From a checkpoint of a small transformer trained on Wikipedia.
Size: 11 layers, width 256, MLP 768 GELU, vocabulary 6198, 10.4M parameters.
Architecture: LayerNorm before each block, biases, attention and MLP in parallel.
Training: a variant of Muon for these matrices, 6614 steps.
Each number is 500 + 25 x the weight over its row's rms, rounded and kept within 0 to 999. Layers, rows and columns count from 0. Numbers have three digits each. The size before them is the row's rms in percent of the matrix's.

# layer 4 MLP up, 768x256, rms 0.0474, rows 177-283, columns 0-63
087:501518474505498518495473463528499495508535471534573465496518501480516503470465493475517530491526479564496555531516515458556506443477472482495486483474526456511506498524478528486487498493505465
096:467492524491460505479516508453520521488464507484499537521474532516506465503457523513487518489531506497493485515485528463502505522505506490540494466465500453524518512536488496495471531519455435
093:528450485478481515516511503522484471480551470587526518475527524514479500482505497524465472489487487502477484525500487520520543531476502491461513473474527502484500493562491513504515495511514516
093:515504481503506558449504514503453492461519487518510520507517512538474474491514485499528513491455515444523530486523506497499501470486485487468472498457531561521464558488466519549503500506588488
094:515541480535578490516562513534461493505475488488499514500504533529485509509517511497500529493507536527544522502498490478517498491496497511536501526494522503496517506499501563499476495493496481
101:502496505496482491548489486496537479481469561502476526485462497465481524469510489539546533515500488465503477486432542480479514530502498517492515524574454490483501494477459501477465492473425523
092:498489518551460576499571490548491526464518484516531527492479522528547538502487509468485517486475508468524475493526445504489499516476460516492467499474511479540480509508522513516486470502558507
114:517485510532513462516483543500510503508472528489546480551534515511515514491497492564552505521482477524492502486482503474509488523530465538519481508524516480499546466509483499510467533496498515
094:512468517445518498502522487522480508483479442480520484512473518502475523476486468495511518483533481525509511518479475462466503498512531482507495524494508476487488540505546505446449540527531476
117:511494469495475463454518497488498469490549510528500483510502551512488530535495557488466521490449517527470509504558447534500512480499514539484491476473504472515503467537514505473500471471498494
098:502517492486525470511504496507458517493529497443486472477464510562515504493518502498458559472520509528477473457514506490497515494481508452468516495524512480473449506496504464500454486491470503
095:504509468483494513504531539502506494477480496505452558506535514497478531493499511469477492495514530479497484504512480522516519500475476485508474501492544463465506511521518458519450501564526524
114:535463527491468532474510484516485441516545482475495548510477496492475496524489496522487482453462500518468501507467475474524523525487488555526491552507469482466512519520536529524516488469472507
093:467487495482538491523520488515510525480500451450496486526508514461501497447481533503478467541489460503477494460484500515526471498553481540532575528504528470456490478532521464518472572463525463
090:542484516484524505511479496465511498491490527496521498500450480482442500487509496514486513465531479462490495517456474480519507502503525489484510482464525518500456537533515517490498497490519540
102:488522503504466526471485506491526471472565464488554531519514535490496540434525498488495486521479502519506539481468498453515490486513524473488531517461527501473485459458488485495465484473479554
096:493506502490517520484537542479456527467502462505533521482469484464500494534537496510529462546547520488473502491486478505500525519482488463472476486482496511505497458477485522491498549504503486
098:471517514467498482500496447516490449480517491500516494570458481531516471518518507494498444534557513535474459490514479484513510492507496500533477491496531475509559514502491528485453519467519487
098:472528469510497530531516511480530475487506479520435518491478494516475533504511507486515485528510473470483529477537501483449496518483486544506499488481518482491499518492508517472461525539467510
095:524514511483508488541507516487485472491483490512464470553489496509539539478502471488508468507515476532506518510515492493491514471496448463528511449478509490496504500497477504496473515478493489
100:527539493519515485508515511481508509527482519500542504504474505464474524483489482487499511470456481517503550448510473514509502484436515475502540543538490471449478490469490528503506492505522560
095:495505498462502533495480459490516486470487496500473517532451458480518499496507480482514520530511508539519528473566508455485538489506499456510499504478502522512535521468518491487539519482555521
104:469488531466478511526528482491503513469520471474503498499531504508472474476494473440481485464531496480478503537511549483518472518488493507505524496565507511490514502515510513516501528512516481
111:509467516477508504467493493504550500501533509509495505515488530479528481496485462484521496471471485493507499486476440475507491474565500517502486537541489477505478505492466526463481497521478487
110:497531558511518493487482503529454517497508496508497474505513486483489473527497538508531560526513507537475522519553499488507473463513475500530488492512456537483470512456507477522552495470513542
098:532493500510498504522475556514510481497529485501481456501531491498453518500536499525504522510502535498454487467557478505541475487534543514477458517516531537497502513487483505469507462486507507
097:536527529517510503500528450548499484519532490498514485484514541511498524519470497485457522465554531493535486480496503537496491479484521530572496525517497509500471475482459481506504511525490495
121:479472503506510482484515496512492513514487532522504465479468526521499479501479474519489490476473506533511444517485486543552493485531492490492476482446509521459473504489518548492430488483526543
101:474511501512531500502507531487492480491517440432519486503537483507494532505525472500538543503544514536502533522490498462500469456499466517469492561520550480506498469498538493471509512487423511
096:502460540506491505488524507494549466512519521453548515495482497500500481514509532509472494493519507486537461486489544500536479540508519519521459476495463493494463515493551507467543526520552469
113:519497496496488510510493457499523486475485487462512487516533525475494534466550464510479486505550501487511532510491519482482472474505502569523492525484474466512467549490474490527487491499508542
104:494476494525494458473507451474523517486526491512542455524498509543502533539483527499522525438492522488473483478546479500488492504473492523481516486460524510460491468482492501459476479494495477
095:503496491490485569513498528498455493499532466500461531497437503496450455520508499502461533470486475471486465520501518497496490514503490492479513489507471519469492502534470559529490510496494536
105:532465491497481459531510514542498553500491414525521492477512507486522535502514481495509464515552498470505471502447439503501511488497524498520469517457504546495533483486508468450509515481475500
099:499500510478491516509517517514488509517521498442513508495490504501487508517532510534506536479471488512512514480502493440463452479474491506536536466551494457489442506503525452479511488501488516
097:510502538519492504530495498485516520520466554516496440521487465516526512548509506493470498492477475517470492492485516502522516487491516465530453445520477502515515494523518500453496490472511512
098:493469515507475492498464437497526484522503477517493519537443517485508499518519501534491481510534513533505544541514491500558528480545485555458460495461486492499483480493482463484481421475533512
088:511461498487501531492507509488541486483453473503471499496507479525515444513489504509477537483472538446483501468470507489490495450484494514491458471468514476464499556507490547519500499492515552
110:496509520515501523459519483503482467488516490507485522510472495522494507502500513488487482488565532492508487489485516519521514467521551485479487481528522502516476524496492467503510578511511531
083:534477488485507478545511487551488494474489510532519490516448457518469503486477524504535553521477479508528474502470455488527489471480562536531464505512487503475490538547475469527494508506448476
101:474485527495466491469467474498520537454442491467472498475496524501449518498463478505528526491537566492504535533527512513480520474503497503489496529491458457483530509477507482508545526464526509
094:509492512484467550514480518501483501479513481488505507520500514527458516528485501519522512501483476476478482557524484552546507537484474498489480487525505557512493491533498485465503472496524481
103:512521485468523503517475504521549533472467510448550465530477489501494504475502498463522494484496523499513534487523448437533517515506499484524488478501515525479516505493515457503567545482537502
117:519450534461526493487510521511534479524501518499500504539502497554555502495469487544486502492522524480500496523477529487512521474540513465509497494479454473494497515502496484451515489509476527
096:530483540511496514489495508537479519507518496501479541534528497478470492522513517485502491480495461511474448510503532481540505500442498455471529488515509515506527456500515522499553514509521543
085:481492516461541481501491517512501467454498481495494497473515503522492494490446501498531521511467482496538514485483477523495496520478521439503514482540560487490498516498534491522485498499499461
103:531496490518469468536503476537506480472550504523494476531463473504532513476486490500468514483500498479539493537446498497515507500470524504528489513528512520508475494492514501449493498521498488
101:452485495532512492481483489480509490492433508513519501529514496493519435503555514530490525523553487518484524512497521503530489494483549513466498511528494463502485488502501492509543512519538511
098:507506484507546511515564508502468500495480521486546488483454437516481455485505481519514513522524555526546529507479506479460468417477485498505461500486533509483463490504478485487481563501542455
101:498470518457468498477511527498479481503494490528490446471496519499470486488492527495487467437499477500499479462531508498480490504522474504528541508482509498520468455529468527554508526536476507
099:500525477567465504535487485468514500488548523478473477534496462494473509512473444523482495517530479497490518496459525492503495508437470443501508450481487510445507516509490482452489503524488515
098:507533504474552496494481504501498475511439471479556475529491520514514482531468534474486530497486448525546493490530467533512496496532498479540496479494471467494487483507521487566476499464495487
109:512503461534519524493520461515465505513485488524491442499503513498477448528533533541521519487492448496521531475541454524501501495513504555564519473475501474471467524488493465493480487486472499
103:483452490482460512528534497489517503473523513523546518531526474462520495519538496547535495477468494508525469522478501526515528525490486518525517449501504470482542505488513496472523536553533481
107:505451464504513480472537491503512481480488524496470537485499536504477472509482490505476501490472486494482509525506476482466494473524542524514479557508477523507512506472488492511523500510494429
096:513453480489526514520543511487505503460470473475491490535546473516505494515491458513497476516468520506462524446542498504493515509497546523525531502487508482513511521510474518499490493528514526
106:522474467532452472572465511487495542482475508478479520524512499518491531506498475486508526463511474486507529514529513525530502511502500486520460506477500498516516496538490513497524509484502508
108:530501497518469521517484513499464439553528470505497485470527484513484406494494492470489489464533466533516469471518506462540524485502503456479532527486509520521482522516520506542516525506511557
103:454465487488505523519534478529520535481510560527448499527501480452522481512496470493459485528501468479537518545533459481518500486511483529453466491494507528461493521487491465498513489519507468
102:480469496492478470474472496522473476490483475500482465462509473487540500502497490486522518526533520503488522507511476488513490493518539486512504492496512438508506517473524513495485527464495467
103:472520489527469493467531498511493466452542517500509503554457517474510550458477527481481499468477568525506502498493534495501496469505534498497530495505493492497465479563525485521530486506481492
110:450495484490523488489499513494535491481505510492512510501460446502502514548492489477484443489475518489564532500476536477486506503454510526506468494518505461502486509522471475502476510508530525
110:515484500467490498500512515551483549449522518520533472476430544481501536495503485501484527506486512506538508523478513524486524514535527531483540498518504493465535493495460537507475484490525502
105:515487535528500480550529502478475511509553501491490502490497483441511507524491479486521484492529523507536495568486495459524476465452516495491488463498473481511493467481474543518530527488493474
120:475488525464484511433499530525486505487513466507525514464483505460453491499490525531513507448504514494527472525487462507508470489514534485489498505515518517451491508484505505478526512501516509
089:464490473501497512493492479516477526506482483498509522534525533499487486512499483505554466484451506502497522483506503503483509474512522503476533460535507488527521519516492461529488535548471500
099:520572478515526456501517483513518482477532537486483463499449494498560532485519507500488470490527518475477538483462494496518522501559494557484558505527507530510482497494524505482557513534494512
093:490485510491478478497527490518536512496506520485536551477517467503518523492537494511524553474487493496483498489540497470499471502517460470503508472496487506436505534466525524525504521488501505
070:568480501505518558504532491501510482490535549514478503477474490497535477498521494547532482512489497523499475501490456480484471505492484501458501496480535521498517527508499534533487496516482503
104:448519487483504536494506490498522486497511520507503527518515527509568466492457498533491498477515457490508499506477490453491520486497516501503499548494460451499514542489498479471490516532480491
096:541477464462539480478474491531506494446485498455524463532488468500546482487538492517462487492525462544478530468511474536524523477490498513472535517510490494471526519489482476472520495520491529
094:457506536496457471505498473514508493554503556491503494515492508497486503468513492486548494522510531493532502490549514499498487479448453469496475470508483498484473526538459525499491467481512506
097:508493502514468488525534539489521481530477513489528485533514552488526535479469488487502468501490512474534455444500498493509557470484528520503481550489521498506523498479479504521521493472502506
100:526503463568491479516509503508520525550497543484525515505493483503457513442519490424484532490480539494468465482514528490510516472497502487454504459520512567505503504512455487483505536491495499
097:439473524519514459490455515448504550492493514452528497447548529498523490474500495499571510525500510546512504483529522510476538468485511520497498488508510483507495501487501498542474506498524456
102:526479547452520528478521490505481463505492516519493488476478507521473529502501514508510516457474478544474479466505534517561523529503504542480467539501469482479477481514491553491485501536496529
099:511508483500486470470541509491506513483529548522506507481440510539535524502499504501495509512449489515493527471494515431519544478515496510525496499459478515482488481461513460464500508517510526
114:509498492493470504510529528507471496472499490485512511516552455498495492517486498512490523480480500500550512544495515512452480499495462504462502480487505497511477553515494506522454505565564454
099:520528518525493507503485527506474501497469579502473519474513506498544509548464494524511515480499492458469463542504499517538536488477481483480460488482515497559538513500531524501481486482472480
110:523502507468450530507479490443506473511540476500476504508484541502475490485504465539504535479505453479508538509501480480529501525521500528480451537482535487498476552497564493468502484567441497
091:512473505503472541510497491456521465533517493478504489450526537552499549495519489475503491484479497518514488511477501493512460473483505471470491503503509476485523520470506491523485484472515491
105:476487488502461532513538496458472504471477533496554499505465484502497489505512468511496556535542477505508513513471525486533510489506514492465549500544528449521482495464514481473465562532572467
095:471473545460507468515534473521488503484516537523528517490509446508549477490490522468504485489502517467494514516530540522473506505486514510524494463529456513466496506527506485513506457505490468
099:483475556510537506520522517515480492516512548475470499483445527523502499490461478507525486530490482425519515505488512547517498477529521453515500527494498462499512509510498487491512524497473499
105:502501515532486504478501469461491503466514492521512464484494457505534505492528496475555564529511499482540510477507458447532526485485449518524500479494505549513508507468498487489525543510542544
099:472513524496493481476494468502534473504476501515490453502499523497493475523462509508499526528527495540478509489482515504506429476500461466488517476563504492513500523497496495511493476500556533
098:497513487492482497454497507492477496508496532470497536523496482487507467493491491463522495506516515503508531461524532430506535498485511501500494486473509440494535493498543492515542464526517524
109:572542476546527455473495451503519504485484478565460501540474518504534498530444512470491469518521521456499503541478525445485519489495487494480497519486498472515475518517502508498476504519461473
099:505482507482505414512495505522521509499528530510508518489507544476511492510500526496484485487513527509518497519479504491483503517479487527485501487488489453427465520523493490490523533487524482
124:536546481500464523525489504511485516487533539541487483489511507510518521490511455554494475442530494491526532528502496502521520492459500490496462530527520477466490521508504542496482467477555494
102:507450499489481512466520508539532489487451506503514512507543500530519475478481476514540535486514505506511491519483556484465495531514480498548453494467535487489499487533485451494469501529464510
087:505490509486514523482504491499471500491475482471512519494470512498475502499483494492491518532458533536514532490506508488538549484527471508471508489511491493440532534494501550492504544523515455
102:454502528474514501493498468502519511500516528478496529495492516497506471524500511478527478505500529472530485482532550531502472467522478486490491493452516490466479474522501499453550486470549453
086:522497492451481453533528534493495509476488538470503506512457501494504480470506516489518511483523526515521495497480509486504503545497511516497464513492573459510528514534510520539505502473462492
095:513469515500473473477490457470554529479484499481507490528484485510469499526496472506540532530454500488494522477497499502486507471528506470501488489515489552459488507492516470486522468492483492
101:507487536471494456488487490500493489514517523479501488505505476485524503473479476498516522509468483528525531518488484526525491496521509481480516510474517451524477475451482498537466519543508464
103:496472522495466527514492473429516489523504485507466514531504498502444499506512501523490493517508498464488533498518493454489529526504444484471541482451483497460562489493511492478443498531500470
094:457530491558506520498475499500491503537490487490516525510498501502458499513482473506553534459504534496495490499462487498495463491531534520494483491490544502485501487550487525509509505502546470
089:450484488514507501528513527500485489471534483529503485505533502472456504485481493485479459517500498478455499514517503447579513500475523503448482528474528467461496475483475551491516472508510531
101:552510524488511536468496485517482494459482505478477503533549494415475502490494537487510526469476510458506536505460500549546535529528478470472482514542520473505524473483452484529527471490498505
102:509468529512500521482489482494472448439508541499529493503454475512500498482490492534495530546513516500476519481513555519546521510499503522519515522527497471495478551464522486478509520506492486
109:465499506470516490515519473494497499461535530537442492485504484485549493499522503510474506488489497533483544500511495522491486449507502547525494543491494603522532473520459483521502489515503483
108:539528492540529501499519510523494514482525502533529508452473522499511466523535485532494472479507529498472516506486502529525494497477456481472522492476505521512458491525503508508495488461508492
098:555556475545492520527525498473506554529512494515509479452533451465482510517515527531487530497511475518498516493526463515471501514481503462463441518500486476466512511473502459559517487462525490
091:512498494524499495492518489520512415546502520545537488513492513474495502516451521470568557487505502475523512471525526478492521459533534493547501539465469525484517507522504504509481506518559517
099:529489472489502521540498556431475508488515504487488492516515473478486482519513494466518472503480498501482515460516481526497494466493518452494490480504545488486435492460503524552492540495517541
106:454529482487512526505535527525522526526480544551471484488475460525565486474498464528481518507485502507494537536484510501551470541489537481524490522504530449494443544523509466475472461501499520
# layer 4 MLP down (transposed), 768x256, rms 0.0473, rows 177-283, columns 0-63
087:470517485486505532443488479457517495519528473534457518472503444506528505527498510500503488497471499469494508528512513504465495538502488553496490497508495504554485517507504483514492529548502479
094:507523492470480507483472483477531498506554510488528475485506497490515531505501495523543505505502489458508493472459524509504431523503513504539442524503497494579516526440450455508494507506526483
096:499486515476442485525534481505499520488492487490505463471567495476536522536521492499502464523526477514501526507513519521514471493563516513520486521501488459558494461491490492548505454495489518
104:505467458448510543530494456476531481509468495503523486532514521488487484510494506491469495509490491470502504536554532486524488468485493457487518475481507509522504508472450520516513506508508493
093:486490493494538518522508514485534488489506476497499513445483490496533470499511516497501502496464500478505488503518514488485460490464509507510494506520480509453466510491516497484489479504506478
096:511535502537519511513515535494488510477521476505519469496523566514473495501485492475484486523502494487487470492516523504482428492472549482542507494468520503529478491461502526484506503487531540
098:467509486487461486474497507497503476453473494474479448490518497541516521497492498489499510473486524474542492480483531498474515526467497531485531487564493515544505492475496490526455444479524495
113:495509522511499494515485531510494514483556502503455518490488462507515445497455548490508483508531505483495512507500503470453495528481512476524514470548489506518532515492538517516532470527502499
089:449526498566514535519507489528503520488510513544502514484520512488547521555461509506459538498492489532516531523503493483521507474510490582503504462510496493497488506492501514511517480456517520
134:485481496565520498547481505498497502510551497542450452491476514526501502487529472475492514510512512486505486512530492516492504521491516444497467515458510495499496453537504486478533520520475464
097:480525508484532486515517498524481571519514537475501464486473512525530482480513486525519502513497504472516541501526501522490442496500482503491505446464466484537494457523489419495489462516494516
090:511465498518482503543481520456504454548490486499484537487496474492511509491464538481508471474519507498465429495522503530526563505546530517454553509552479489483502532456481494443492448475504576
108:537481475503492494550486499480521482464527469497483455499496477540559492483550470494493515507514488486490454500481476578514499523508469516486479508509498470522504518486489490480512498542482498
087:517494525504525486533549522513485502497498491528495480485464482522492509499488515480514487483478554527517513491498492506506492483494484490466488499501533528537532485510501504479523513533469472
094:423512498474545523539532470519499487501489515535543510523473494495499455533517483501474494512500508527489516510527502490470465468500515532490465493482445515543494503503565475501482489514535556
106:516461464541500476458455517493464543481511492511522493519542530503488472494485499498494543532449490471487488510485507447471505469506468458494474509513432519553518492529482480466528511481476503
093:475519489492478534483489487518486518527481510512501505547492501477496458487524478515440482491470520493458466486470551508481459470487541513497503518515513474530509521523488494487506493474515521
100:530523449481538500498443523490516513515440525498507482522499498507523508475529519517492476509457501469527484507523467502491491478491502487484452506523495485508516508432504489519507490476507498
094:515471539536521470500486524442493515506496521466473456498497507433489518501530489562495512521517539534507500482460481507514447515551546490452478495508536533481556510500516531544468520494516498
092:522523462497540528499474502540483525473503558503563546519467487455519499500526500498522528519485512480497498474477494526489511503565506547449480503483475479481451503518507520514485530492523469
096:456496485484508534500489493549477506506466492502483504513520532492491444525481500461501492493482453530476461477508466505513447500564501518511493536483495493449493488477495497498505540482516508
102:460493505480553520487439511487489449513558519470475508467530480465513473493470513511526473506517506475491507479505496468474499455520514508523486491520549546529489507529459500533529485496487461
103:503477517474522477551551450481528532538462496516506470525485531533487488469497520490527502478496461547470561492534467558503494491499485516501462494495507454475486464495472496461515501487488515
114:467489540549508512481477511479488481533469487526522472504523552501495543487518488478489460521457493527512494494505510494476497499521518559505479560519518513485522522521500514560525475477496498
101:508486505471524467462484540505538479548447466508481479558473487494485520523510491514486503508498502527491495518513510474507527475507479521473485529487529505461509511505502517539497486479488492
095:515487489505449507507513543502515475518549488483505476474470540470476501431551521495457482509508477504510513493519527485472438559501473527521517499474502489521504510498491492506475479515483526
100:565520508493552495501503564502479505518501482511476482484490507501486497507501497479486465503472514456476520531463535499513516511535521442505533521499471453493511470496532510505490493554495513
117:497488536507535492542532522514480499489484476504457479461509514515505511484502513455521497491506498510481484498511474545518504514534537461549524457514529467495468511479488539452480514500489534
103:518530493496452465477463533532506524508485499483484543478506505472503521516506482499496461519514457519520482477528497513514501482531483504463492504495485507494540471473521510525489480514486503
090:462456500483513453466484517467477469514533449488471462473515499514560486479473492524506505491514473504511485518525548494503478509507525475507519496514479480517519537496533515524500497497528472
118:462483465497544492535500497462473466514482500494490518489502477515505496474547491530515479485500499491485514486502500444494533529519501503528466526515517514537503503493488523515468496487512544
109:556487525471528467512518514492505492517513481518495520500518519466470515514496467532501501528515528509491539479514508499482505500495518485478507468452534482505532448498466474466515538468518481
096:514479514524552511499546457517546488513455461486480522486486469529519525462517487488515532495466525520513456478511468505516529533476536492484539491453507467513528498496521515493514519532498477
108:510497485499465509530516483537510538529492523468491483522489468504493492512535519505530496484492453487441546489477479481491535509513479501494491498500507496492511489498527495466510540480513520
098:503495483472508475489495487514499531478484508497498536463488481490500489513476507504496495528529517478484480544516505480485550469541482521486500527480475546539536479489514550547515495477494541
091:493456518487521495471472461514477504455516499492492494487512572493498483487506503487521544512520503508472503488505542476502469495511535527501521463468482510485505523530510468460483486501502496
099:515450480452517498524515505488465485515527497469532520474484517516495477503510496451482493519536500500453504528545483514477521508520476502547483498483510489525454510508497493501467506515502487
090:459500488567456533507539488511541511466509519513447452509518509518482505500469495532494510481524506482525521493468486490511506450479518535510522497493525480445482537505480462526513489505498526
117:505470527480451514429532488499524501477470515521488514502475492470501480536489508476509459529510523549539500503521510514515480450486554538491473487455503515456498499483543491460484508518466494
083:480518533443485500537460533501515524496515488485494520492524507483486510517457502526495515504505500497512482487514543508532506482489494457474477515535551484510467492467481551446499488464513488
095:484539496468493529560512492523502481497480473510524537476493489555503518469503483508491509488506470507505467473501457510482494499505450531519534510532529470498513538486497493468502525516509503
098:494540516499453480480472519532480495484549506539508522511501499488506526525460490508524522459486448525441465481470477514485432479536486500504492483500481523483510479468478493492505494506538486
099:471529528487492499485496463533496526483501474505495508461496474473462530498505513468515476516495489481499491503495489496532495489542546580503510492542501517546498490545479441550482486515518484
111:515506478505487453527504510482526501456509508476514504504499497460501511492518497516526517475492493531498477474476492473526537509513536442526515491526506479462506506502520488490480494553513498
098:480528489529513518501525508468473520487484540504486513544515491527516465470513488577508531509471521495488453537486496477482450498496468527462555511485484529488511510475503469491506481544500523
092:463501507483563486491534528500502508459515517500505515476478535520527532523470493489535501505472501503537550469479489525498494497479520482491491483568473510489472509466552472510488471487477480
105:489516513527474493518465447509529490505542530491436441488520524495436476489498507522481504520514481486522515524527505453490502491490528473497499499470512494528490537521484509487531475478514445
115:513511545524486485521503523471498493546459519478526493489494526497562507534482558537501519480457470458480527525562497493478501525486525502480505465535483477464525521485498470519504510506470502
103:526494514450512498522482518502515507492557500524547504537481473490478483470482510527516482481500508491528519507524534459502516449469486461508507518501492466518489483493512482495493492455537529
098:532499497503508478502529499465552530450521490480499486509500517492508492478511460508511479519534520519522553514490495483501514523484544516502514507488523466508505519535499525512538499516510478
086:518500532538491495458544470510499486514497491562516501460498512515482508516517507483488510462461506493471479520519539481492488487530473553502512451478521486507497539471514553475487494518501503
094:481481559522501494491510481501498531471512482524459503483501471473493472504543469489511501525465514539503519481465505497511552496534503484518542504563495481525478469564510500499493532513421507
109:504502509536515507539516482431433487473525453472494532466494476515533533491554532499505536465490458488474528534547506543504507489503481500505502503503497536523467483498475489464511519521481497
103:462515487470488487517497537471517462545483526468467494480499490446517502528529529512524531523474501519514512489500499476505497508560507511473515499531499471486546478479500509507493513485488449
104:519522548499523496541481516506492473487457494461472523492479490487531504538529491521494479498481521532516525494435505507503453499500512495477458486499461535505505507511503490532534517556498519
097:521513534453445494538498496484468478561522490516518475508453531458512510475492447522521515510539550472505508549511512518517481526505530471504523494468488495513481502496473497555503470496512504
098:471532519484482545514550480470516498493524478537515511468522483458481490479483492463513598498503488504460505534523451460488478480492499477481518487504499446491469499488468531486455491503520504
103:506508519478450502476525489490476471532487488466514492474487545483481481517520509518486457499489519503549471453528521459519445476502469540480560490509544495506490528490497465471500492474487494
105:516532485485517493466510503492501481496518498493518462479491516489520506518496529523522468474485481506512503465444518540567517465499531500519482464469540489470468494473491513518526565496498501
103:534483526452483527476477487442454482508523505512483449507517523504457526507483521502512476466512485525503509518564455532456447512457519486506480518519540423496506510515492502484497469487487500
100:503478506523477435533479493480482505504506448476536472518487474497532483514481516532521524452535525517521478535456511483455502523534539521469530483477488527510446500532545503483495522503512488
105:502497502499498476443505517524520483477461500506470515515502488502530497493494474476464488486530466496526555502485478509504483514490517511468495465506462443510501473472488477485516534500549543
109:529500462484545508485554529524497513461485482464542504482469529511494526492511508514493509503535486508475544494484563497525510500473487533516493528487525528532505539481477525510490518528487490
104:497476508501467501474548488459474468516471539500500486499472489515512523526460460518504450491525549542503506497531479491476470480492443488490482509491498507486524535509525509531496528522501507
118:531515499519478497446558487535505506533519522520484495457516506508481495472449480518495531432473507512466523520499485506479532506502542531460479482522512495506532461479475494523534464479499505
087:498541497454509451500504518495505514489528475465526499472504473512523533519523524532502519502514487500517459558506517509501489508494518514503517530467509492486521507514476514503518448476525533
101:498520488485532470515532470508476473486567485533480495517508548481496472509543521478458520463489516506509478541475530490522498510504488492524456509515556505539478541507489499495487507537523478
095:501464434486493495511471530502507499481479541507513528455473492516516525505527485491495481423520515481502492543489509501534505481500521489533566491505470535534520547479528543494519500506469494
072:496483523493529497518486531466462531500491549507494506518484481517508492480530462509523498469498527509465536528502495520506515495515487489449483549485472472466518501505521505500493449515469569
105:471473510474493489525521515529522482467484550499541517522449509480482541488556516481502511463502511490501513495493508483533497497488470513543498498496523470479503472475499528469485510481516482
097:524523517449476520522493507450478486527494504533476503470491483487492506482500444535519460484532511455517478493546507480529520497504527466487477526523510469494510510464496490454493499519523481
089:452484488475507490498471534480478500483488491482525500539526543517476492450527577507505500502495467505513476486578532522447501487478480498466452505457540474484449533522474490470439489532510512
098:482486469496500455469486504561518473482537500476480470482496526533490511488472510508510494499476486483520532547499504515501502514492513541498485515572523526466486485507491497499527466502496494
093:498416467475505548515495467463496516518487477473519441477480459506535534502505529502519490475526470522425529511507483493463495474537492513478487488505530496485515499549497476509519490543482505
103:480526483496495457510442501455503545510484499457513503515498494530511538460466553542517534517496492508513507477521512519526481483496527490513482515529500499493492529484473520454529513536447507
104:524484548503485493520477500484567533456518494491475542499467507476433509455500493554495476498479498504492526501522493488506519512503471566544487532506528505547524519533486480491488529493504482
103:494521498473516498491520514485450473496506479504529495496487417479538520469481482525497539484430504527479500536489506492497494520494494491524489493465503488543505472495523467516501534496486524
113:477467490492501457514470518545491520519491468485513504501508496522511500509522515484492527495513481502477503498504481483503515458498519480518484515513516507525466470536513510487523500502463439
103:506474488457483501526510530470547504486499538558497503505482481520484507510509496519464483513484510481471472500492508502520501497414487523508513464486502482491468529493496496521472496497511519
101:512488478470473495487465571500513531519491445459508493495493497486502500499481468517494491476493505523506479495539489555481478475498484512526509498499461484479532458478522482462510506495512513
097:459504504463489480501512501495497503488465479535467492529527472426489535513442497507508508513506450517553480468500491532529507512438465455544479523514533491521501560502525529514470512518483479
109:525478555496534509501515502507486495543510525477482466512493508501480500491536495552522484507499472545516505466484552470524511514487493517493511523473572545474534484537485513518496520482452466
105:510484516456494473508464474483534502537490538532526504480504510501484455494483465460514489530542491496488502524513564502467494506514458502541524494544477513465505467553467505526492490534538469
100:488496530453507487507520480539535490497480495484518477489481464524506514515485468486480485505475487553511494519484513470473468499524483485480495504545497529491498536466507530486504512521498447
104:493527511518483500490525480504506516491533487460542468480535454501490448498470516531492477547487536509505490482540531541521562519517497511525527513536520470522501462496471529491479475428477497
101:516498507519450488492523474520463497504469526484524470486486478475538496531518545509474517565499515521496502498488473464464495504543494505494506503487565519519491450544518515508547485466512491
097:499503500512501464505493496530490493493515473519495486530522527484489531517507490485508516458493515485529545517489495508482473473506537429485505521534497559501477497517486544471525452474524458
109:494519504513460521494535489549553491539477521505496490501484482500499510478509463477505488495459496516513510501456509536535433501489451484488503524473497479498489466504529498528506505487514535
100:507492503485477538463553476467530480478479488501502495518465547516552506513522506526491513468506505522493542536488481440524500519535488501434490491548493504496465528454510533497485529529524475
114:533504491480488497524471508480509501492532511517495524510476480521476499501539548511525490527500432534553509468534518507502503490496504514419470507508506496491528505505454480489477502532473523
100:515472487525520482526496512466456494496485495529475555511516450505529475474497534517536507444503465476535481525428528474560518473522495478503488513506510470503452499504472483479503492504508521
091:483467504456472488510518495525487463490481525483486499543481530530497501497493443480449534471527539515542492433498504531499469503489523490521498491530494505491498513516521492516472513512499505
100:492490490460483471532523519527499455479521479473488541482475536486530512525557510509487484493478505526520496486515453496480524491469527511508502526495506501438471513515503513523511526521481494
084:534522511502505476529486528484476534506490528532495489542484501484487496474466503475500494504509509511495512538460483508521473499501487517538446481476489473499532494521433501497499500465439481
093:500480470487498518518458465520489543526507512479472507482506536467507523466471527467469499552534467495499482532526497467455536494484527517530497515463503522528503474548503540498490497482492539
095:506492494485536507499452505531556536473485483476529487533474517496472494556509521504523508483468495501486476460487498540473576530528493486476486527527519497542518492530515523525511491470456483
092:481488504528454499510533469534497487485513527509524515527494484516511488491480490519522483500516475457540510463496521507495525558496504509520525519475556443509514544456465497482487492493510480
092:480545507482516462489482505477554509501485471488448513476514492522519504518496485483470493514510495479527531505445526503513565482428474498488511483503504484547555529488522476508483486476498476
091:492505520498489484487476535544485539525475531506501543494483501499548505545478489534502518524503505473523461538484481471500491492449506493505477495468487499542510459506476498527478502526481514
098:465458479507494498472462493484519503509527529468476509490542525486504503512520464482506476530481501469486518516495498491508479496486444509497494494526481527517491467499480487487523464467524523
105:514524480521515487522533526519512490548510502464483526517453513472515513522522480506539516516489489537455449519525430486488469475474457510534532449477490528493505493517493482466470522517503479
112:564535466474504506481475521512526469481500505491493507492474484527517484512520492527467465470493518481507516452479523497522499497518487495477539480516473461490514546506533470503501502501465491
106:529529485555496512504491489550476454483483512467506441475496503521462496494482463507488445524505496461539475490562499513543507486540492515534507503527519457509473483540519525530489474506523476
102:477515493519503476524523491511488478519508462498486507478504501506512518474467475525583486487510440479492525545485472515498483500494513497517484477521464508514522495524505492491540488482548481
090:490520500508508497494419529529506485501563535502488527515521495468489468449474523511520495483534532506510517494503521521504474534500528535512504501518541532486530474479471448534503504537507484
094:483505468511479491502450431536479497527480514495493470455507494509457468492519489520524552527530539485494510516484494485474507486523554509462512534503475478522571535527573485456517497521468478
095:507475505515493500539495497499508483530540475500522514506544508454466507510513518488524498496477501507501510477509506515429521487546491515521470438497515532535522484537494510518451534471504514